Each number is 500 + 50 x the weight over the matrix's rms, rounded and kept within 0 to 999. Layers, rows and columns count from 0. Numbers have three digits each.

# layer 4 MLP down, 256x1280, rms 0.0462, rows 0-255, columns 928-959
522512623484613500467575545562515556474504524527514534465565510495465465465544487548453517505527
544475497501545519524516548552484522503527509458436509594492471535520541515426612494528477480523
510498505487548571465478527533446517579420467604576510466496558574467602508604529468473427584487
551526481572484510486476473480472437526504498403484558463494499502511512550425501497418600593467
508444535540599543439495464453473461494535522519448441537502518449570581390473337423477421452597
421486437471536525492534498532494460568498599483443587588558540506472437453553491480488539500584
498524574481511569469457546498397533559531488509560594427509485419516456449515504494491482475436
596538498549439494435397528488517446539526474567581396458497518555497449475540527451441493525513
533486521533379539400460546474547462491464509549477462495516509444444563466487433423441459543501
564514435451412473499493563557511540492511441465549448446453512470501441503440512495537536559499
567429478486419544464508518374456478458516384450491584531535534425477494540475466462493566469571
574479495422573580527388519465443529496472413525496470576587515464545495542544534549506401423471
530550502447414490593508396523400422335463589429539483547545460506485407513490460518485482534548
515570553537612441580529515562444510472478577412405423518461546400481577404478534551544447501473
522526561440622478510547460493538521531590537506449479569465466466498537471508427452564503544497
511535469502567536486605434542553466493545522565533470484436476442497449465488589463437462578521
537487502438432530505406560496455500456578435478426492536515552466481453569518589516512475520475
522502467454500526484554569554486576539500561565452507561487500504378531516462532473500515490404
470451425408457517485422424489630520591536457505526414519525562493493454495475434535521567600504
441511449580518535497492502455519523485479528582514514613551501563518435313511519487586485431433
445493562482486441502543447552588474458578534482534559537482425484501516493522486451480512490560
370536573472488503519487459494504555440542474509486478487483485462531510446488493516546520419484
548502525514488465534543489438496465488478507480466517441531527488518541409529551428517445511532
530561477399439454355503494506492557544532510495467496517425523462466472518550578473499460450497
611478555515494492421555535606500498573505510474530508503437509525435422540560432503490489547492
493500463393504445464566517472511386512436539537434478482471586593482442449549503447523528406472
456442422462518483474445554487471576550466442448557502535603470512554495557506469404482438551557
395567488551490497468465547470515500472519535477503495486520526485520474510505530455490446549579
479558550539453559415443517499483528598467489422483422544451549464505514518551486493534646523462
489509526507466532425487543503623571440415511519629424503504494478533525526450486520501497546548
467548498529542461518520601500488394528518483584470517463514503516433552535404414495507488475530
540450614521473449373494541460462519460479520508498545512547546456578484574471578522504482528463
541584426515479355545465584459435400521483424515403444449475482428504569544490455432499404578540
514446572440562430515560485510564510539548604512522508562505468538464522474401478514504447492569
535482447488487509538590527429488551518563497537551437473460483468516471488517546491418572512466
484598548526416574514593522585527556472470437472605469475483486520608477475532508402574548514542
566456428460588474552584450605515471571464467505518482484468486504519477477519547535483529563568
493486431512534529502534434590492540548505458504516636566588561538481533613494540514567423572525
585581469525489509524507525534368484470480602521468485541478465473445511485458478518446498517471
477510387514440528539556528489566481482494507578586401446514489488520483527478419560544457461501
551551509543469419452462501449471321536487493500507490468492555513536578458538468491457574485430
466535392518542477395592505429504438528525471566479485449456459467525493485504506407558494464468
488605478518492481552450527547494462485535494457581449592467457433494494488445528506606574502525
595498524508508508528473470490525456454493552431488500606537521592438482498547464440471560413533
492539488479469396571563524561528532527464571516454518434478463574570456496552484528628421483496
432468556501478543457456427542456513402496497521452484436462499453448466439504441567481420566573
585465434558548565544504412514616432501456549551491432466501447582565353517362531527556486489562
579480614546460428415388486555519436435550433571524518533432452456534500465504510516518565590447
500490537454469490434441493523505490451460545535513449505579500525472531424509534418432479481512
568543548543433430543520533501526515548454522451494553500509508562469478427509510467535509482526
554515487435551545447444482481509514507537534598525565520594465484544455452442487556525604527539
512429489544517432462524499450467437533538555549439485453495587495557502448388487413520543626602
533554536591535519557470562486538542508475571505550467625483611492470533563364455537441519511536
543507466475531382538489564492464438461594490529502584431507395541487500447534475451483538530516
396499487434471536446522567555430504495591522487506511525542505532472510541497478446523553498394
499470489548473453497561483473478555492524571497598580652527508437443588488452513495433570562495
521506472527536430561555540551466511506409502483463545543394549474517568574540506530522438480565
527490390482551483538568417523533437511493537541426503560561510504466450456480464505497472416471
533422483500507512487457487518454525542489574460515472466520437500482518502406525567566480502453
437463579528495456438550500459525385449526489381478448466535599531488486507437468470537504468549
490411541448485460455571475610545482393531556507520576513645578503453492527545526574497483479519
457578483508535438445366521405480548420484496493449542510496584503424503504547493497569477505454
373473578644503504501458511505473508513611564491566534519481479532533550581514408533461541487487
565520505439471449402464493473531529448466565443421434555428481459466460509511339483514505437539
556499510552391515541449445510473472507587479519475462475553517406576569414508469464499466413506
436518533479488610495552492492429479444513528493521383511492463522451494494515543563456537572615
557486539506477580520496451496473487520448464551438540511494544509493491518481474471530568474488
518436537507509531495438524454433438463488537416535533540457490491566527489543480496482575480465
510416457464561536467503531527525484492530486430406579511458481588522535548548471504498448496485
468551503456465490498506493461604489456446524493496450539418467483495485544595443572540579580531
452488570464427535487417402453548449499541505532557484504463525456389525403527539475535474568533
434537538507511419537538516507528542448545505490545523521558584513556424482452477474490426511454
474449515575600506510495559406524571477453470525518410430534411538491524474464540536586414443488
544533499417480466481475437489507478509511536515492404575506461535483462475481502490464522511574
488570425452480490528474507466506429504467521491518503605544558523507559475511534563538444475545
461499461546604387568517403457498494554467422489485570591571488583502578499463506513450466576498
458470435526465619548477599457540433586511568494446467535433472493542516552425530518465528486451
473517497544513506504447421538572494507435566515463552544447578492535444478526551460477432578475
456519537515497588450521532498469588515453499582535485414507528525476482550445538396488446530560
602543504489493508509452534438505426508468465456482563536496462581488420465516494532482522461444
512565500480519496509430483448502537461472581572571510491476514472489556503533510533526555455453
531443489554531513562506469483457460471518474492518492457497444508523556408529456507450419511475
512590475455426533580484490373560522530552486585589543490567507518464478527461523488458481553492
525543429555524505575436468501467478455494477543520514485582462440577475537479554467532518534401
479468456518467470401516526528432483475446461431498547447418540544453477527495492482567451467524
485471625672507486494558491482516459510637582503522617406547477517469525441510559482528609536440
489481524505538575502477525395479475492492523464436480417536416496547509562574550478511417537441
479486528577585495538539533475495482505555542520498525544482433524484519539538485468446419509524
507490561572502583525482561451339531476443496494467529488553493378504523480554489545578431479501
532528452485470616498478449407585435588485605483465428504434464556586481522502468532564383494376
440453477489419495560538603556511555445511504436472543479503498539490533478525457541525547464528
533448519535578422526518544475513537494445474528486536526497507582534486476597489571607411593477
612568415574474483546546585453473449530480508547471491498475422364475454556550521512540425494448
432462512576559523537399432526496447549464521568509550483478523599466583472534563499422454426520
523520563511593494427527523495505492528512473553538528486450515566487555477464560529531546402516
544541539457583528479510558482500610507581409413564524546523451490518566506489566472571504531516
488543614567456473459425469487475472480570504469517535451466467537432505424484575514582454428495
514423490443491483605528528478476544465556518476445531515439579544398545434409474496527494434539
489513544481412507514421504479520420556531470491479469476529502495572524511491431481444495519536
428533535480538473490525584464471515518482533508497525547479446509511517462528558525450516562530
488542544513424474525567462419462523547470366501456491476490471540520505505513470528507532463541
474452531461430475466469542432499392546435455456483438428544556510557464475446465485554551540501
444509514552519530473531543471481478450490489508494571406510500468492533493458472468451525505503
451480530425518401407559539566441527463580534503455495673463592560497545538499562521549518555473
547545584422474450507529555457530529540482466447530503537462533476465426465493522540487494663453
600546482421449499490494557568529518423487455497490451482528554583484546566518454490519488424523
466413429489574486420551487545518574500469415542472514472590446522435515490538467499457491497529
504549431469497532468401603461546446577483450475644491584495386526576569565555449493532536456529
566453505460376498451499499431468443527489526483483430551459492511498501465594494536537562451605
512496597414538458442587560466484513459477530486445515508487485578554467451501480467464488415507
548509539510406542546497418446473539511465440444501527505544503479465492566489464509466484476493
530530529552526484421510568512466519562466568476550500460499508558497471490407407457527424449502
586488582507518534499383466476493467627465572610476527444465455446508632524554504468415618447515
500441479494490479506480409467437564526459437559463580476460581581513496521441423403458538568475
443483419482551550454482511470497513544475536525586493483377502611519416424465582543460569529528
511547578425482513458419471405540482436505511457360441606478486519416485471490506453497515599474
536508495527501575539535564503501531453561459478501519502565574512533558530486489481517480497389
519478502452516414470493496489509449464505517518544524496530505520489392496405458551435442477531
401463493468421517541522398520555440487586473492597463482532484420550472503555502459445495554458
575448430477480495605500453505495416452493487490459470556426530462494586473565537482557516411569
483452548575560461507489547533446410461448569529526506553451448560452438545479510484513553583512
506501534474565457453471686457542468513459490500574493495458580500554496494511521470538517470538
491605543500551445563438510470503572526517581456527533531533486492485463513422547502545473521473
512474617477538463435470505499455507472531510617417509466388524535445465551449524533493475385398
523486610502436612617471527446420577532506537517457413499441522433567487492520487448467601486551
427482502477506448455450445484427500399587553413480532440455504520544519512444552454465488520542
524447518459349504457282465479433507453467511423536471511434514476508507586635543471589509508576
463485458514446609501431498416489584531460514498408391486455554538462432492514485463438498529495
540547518520514562501489514519514521544474496497512560524470448506450484513496483518570548635490
537528499488532432491542466505549560515454413381592542495463523463478418484383515466457488535513
415495528423514554474562538458513571398592590599424540485611499504419519499518620485494505513537
495503562534542499615548505546487454599499580553395506483554454482468462510506560604511543483466
519527337541511464422490535553515450494516426514571597448616521567567593405475481476516458406446
457474516558511557440489483493534547436509518406566492554553516455499488471507494506489495498440
544465446552534484583617623518453461524527441496488533470531493542441444544476500535486433544533
546521483408521471510524525571570509501533399401453511574391510442548408451524575523583518460457
522513419562451435501468523554518489448541540457494524543572493531634383511523501520507486547458
425551591510546479566459495574544520411512444399468510537455521517490504522524516526519499417482
538513609520458612474534518579567596437527503476436431508593513517509516538565454468489507520608
450444479448463535524492424448572473535543517519502466493410591467516453526468485490492612444503
598392538487455465478522515590537552560518461478562475444396469562453501457458478460509474484621
480513473552537486460432491396518642539545499514539421447528494448386491502472525483467557400416
593512576473471536586551541553449558437469545493506502519450533418498514474508511478501453501517
520495544517487532584494438536505511517531401465462526553473467483440468477466488476496529563498
463492507526444485564507469552511461578498551512538518425454471553439437519439475502449487480479
480479510528384472433505586422470513535425588419504517548538510481509529512388628441502497633499
561435503501385552550539571470559552506540550472522528461437448557520486484511458484584509481431
483541436500419440482508502540437501534505539355566522469496489513467485523481537481448533448469
464463465506546561466524444546431597459530506489530501533453483587460468376498487449468502502526
505448574458449528503378419448514470519542530494563402497526414500478487522419516474528572506533
503474472411369603614590433540571482544571381471505490510467557487484536654447507477540538441424
540467484522446587517460490435502508491622445447501475475518578435443455473456485453505602358455
517555478489388495460528528497573486505562513436463545497620491488521538509457521560468436490560
442513524452505507464509508428483577582483485543414508410452532474480507454526473500471491410476
519429366498454498505529510561472464393493479462469458610448486509472477583485546450500407470484
563541524402459396494408564484487438466461384569517501575547430530540522459578495471495452471477
523453490472461449437502516552511448579553544458460499531546518477532454498543497496468505495449
463530525529444469522561519459504515580526509482546505542489499426412463616464412545471519491568
496414529503482457575515433497516486489410469473461474597460488551388500391529426471479412524454
465517475537506542450425455532404459582558445452535488591503508481555465535526482462456482491448
586405473512486552523499419456496507552521477495452471498472535514469446480416485452560533580427
530496470520522447508475438583425514468460531519564539543527505441467509518452506460479516562495
503438534566483532549549426422497593441548417402558528467530533519495570499463490478556599516587
296529504434495602424471521452571523538542597489555477518493523648477482456538415455534482514468
537494491609497555553489513557509552433473439525515560532557577594485555504545560623504495513607
451525481553450540502456521411494544553557512488557499568515389596500552564537604495438496546502
520551531413448504463477600590431530548568500522561444534499505481551579494551381484504479436523
566638408570452470561517480573449445583459451487475420441570620533461662448461597599526465459468
567448529505506502561587526467458449548453596456601433612506558444481485503501464491468596540535
434479518522479475541489423469581491456489505450516616468507475534432491524491530526509448456432
489527526509480423503470550536569501522450445480526500489542541519503453662367531509474502493599
424542502424566463454525422534418453472501538508540517456539515477482480505562494488416482442494
527511517505410530482466477510460572567425434539509460504523509470499513480449500394474481529414
598546552569429443531489389461471513594526513435579427525509424404452474445498506481533490500520
485532569561508537509520478393385456558524524532563558496536560524553521539593429533549560555449
525452534504526352462518441513473475563544539524413526466509524462479463493564434411427397527561
572520481558490514477585467547504441419494515541485498493469581503586535466482470439489554417468
450489530457493568625472482475435396504568484547579515474488485460537543462476501482501514422540
469563489626524379501572537537560471472401482554459599509476548529504490465465499501510465455432
462463497503533555501461445478482514497462533630586472438468460410436433559491471536454492483520
557499500496457474512504512449410526535489514444399477500519484473473373516496423503508486542508
554548503511553442463424641490506490519497453494535547469501525524462505536572485493603491460579
446518606584544510466538501479573601474588605544519531432547436480559475515501605433428484494501
456564443503485522556625482512491494544460605464433516553504557536699493478444549423522480474455
608499464446443509521508481432470535472572502557435454471447508422436441457522457591534509480433
598509610520458547490456466562546512522451499485432477431527486506465496553502605526511482515502
426542460453460508510535548525453488552517424523465480463567394503378491564510442449572505419522
526519556473517543438421471475474579489425493486553451539538472520526494435538580466500487487411
500481485574440449446486498480486485528545572496512420517578582593512521523427547497447518550465
496500479511536454477479547481499530603483526442446460589470438569492569547471478494524499650495
490439470498436496450477493529508485476509579496484491501435555424517401489546500524547471565544
604557505495536547490530460526584487426473461550475592516565527532457589460468460481522559582537
473520510463487571497428534597497473633581467511434522549450436462504506544494546597540461531457
467473508448497431545541486442481448460442510558520529539448469365512517438533438492442468434479
584508501544507466564486576466523519516497483471487544528476506571510451445532368520557484447494
502453492488524503475540455501559471532535528490542544506469491512582511518525482522473530504536
482464487565454504556560574338452500527516444504428440541438465463564575406595495503513435539426
510401523523562485461533460515489470544457427502624614511577599510441447455489531497521514537549
490526479441474464424529580466430524465452522419541442478426537519495566431570535495507574445472
529517553517436467466459587493510570529438521428471563471481467486566446537559455510506453503473
539581493476454505549474530531483508579389516540513403599576600530604482437436503469517499544496
467441501505551529491483486547446474578507431493593527583512562399531540421455448556451506524427
529473510580468529505470554506400413393420448566452551448482446494540524463463514485503552537518
508531491530474488527581536420584449447526447496498440517546467497504482363546549542497486419526
609452422469483535520564501488498489543411441495580484458488477511566406465539505454486542538439
472527553401475544527505484446463462452635532488537524596368510576511505512444508465464478491543
489503471489543520531520392482558490513444500499519464425556520407513479493548507501493470445521
524454506479445594502528552431533492460491539595464428397495511497467469527544608487422489526550
434469463409536475518511560514514545562533460494567416504560451334499482449444437527559516514432
607490481499444533455409525529616492540357497490497445460539515569548585427509501512507507496554
557529539496449607466514508476550531434461532495427481521492431477484537413436588563635481472478
515448504492440554500561481545504511581567584401452442485489476507554502502552434549529549580553
408462445444478530489494518586456452490526502540465559453468497560486455484433554556472494515509
504492525522437442487521452609499401494526524506478448517486546484492439477540438531570583451523
382514541568460475504499572455510502462462486575529484491629538553511463555418497491447522471500
547496530475431500445599468467469538441484491430453526566507443549447510479484546414544504420533
563479539521535474486537555515507541504521494485400538438485558606599489459466571429466576474538
583571494523483487437518504462612478486577499533355504500497510612536446442427521520541490507518
476559424551556522545515417524471530483530562475474513426562577523420598429529526497462411525517
505537543530557494493536561453445506548520539503504497451512489482472515567488471488478552556511
484507555481482530603485511573356478552524443377512417512533626554458610510486530477476525515527
483540359465397524471515537570528433484505528438496505584560478560503498530523477513506586516469
508451592500480483579434476515443539555527435560520479518522518487458521429441528509510475494518
477593504511501466541457441499497533537483470538451439467494556435459422482438497527436531489529
439542491516475519567500573543450423536496489473491531523543523462506430561521560545381477561504
494464566562487494496559526538512559529536506527500530533488576470545430522467471560492501532437
526420482549515504571465554514521479496600452443448488583418508448440596470502557427514457500481
528495486449478503516462530431557525540458487525497473514523476493571552498449561465531569507471
528492555505480478492502424478437535458566475481544451504517531564445500527538596505481575430463
513472528539507470487448509489517533507480473510458461374444530507360499506505478440484474484491
451459462532479423498576521511476531472416579497500576561553463526518567468539439576503473579404
451537476619407533481461592474486523443577500494466545461509458510510534445522562485530566557563
555424540432510510472538536568541500568562521505566491488494461576475426413555441532516456462354
386515528494473579446555482520528527578589510470474390512499557538528540474550566445469535454595
526473463574446452498530523484490531478484517401538425471523553533473498511516460597580474568527
540613514446607497493511574560447474478405440440468545477521498498546487557447429528521530407520
390468466525542477493480530525458496496538479499519544522546524455563540524531471468487513545580
494448572560544619422511534579490616407561499493475568390524483515533493518540577521446542429597
496531488518546545580519516473540554467517485551447535556481476608468566448508557521514533531477
520537552527518507601475477413507443451406431486543445418488525496445492452487543473441531407458
546454435545477549567555420461529473583553515511494502510468506530551452492488547538499464476560
464467518538546465509496520587468450413419551514493529542474556476413421490535549497556466474508
397535485484431470585503530417531543398562452557582491539530439547471543548503489588528493445460
465461589484489536501476519501510507528449528499560491528462532486464489524468452408463455473527
588480492448585447499508375480600563497441456504465516535503542544512453469579559492495464644531
571479494538481519476453500552561464524566474550522573484413518548598439384568591502479468501594
515546511519541452496435471485462512567535559424453550519503510466492484554549435516519430521460
513527592508522473538512478464501606611535484471429525480530506498546484577527535463480480513474
540534467567442474519451550470467443479462524467514459444453444431527513553568441435465611574491
519466540432488532426524465538565516571460472583530497481461547504563494446494481508368467470527
438484499488493540495573442517539513416550521586569482437564495478503508528457420489500511507525
500412508579544496550522440452456508450436571527519394477510462553540538417625474552512499470550
523496448527536475532537491527538501532541559520497556502522521511593457492429537475476460500476
473510515446454593512487458451529533486543547496536530530501428493579539593558433494490439476529
386535422503531517460486448457445483515515516537468514426550408523501516471480576540441490475541
455508476485483503522558537501634464528468582501520550429572457556434540472470455533436546466502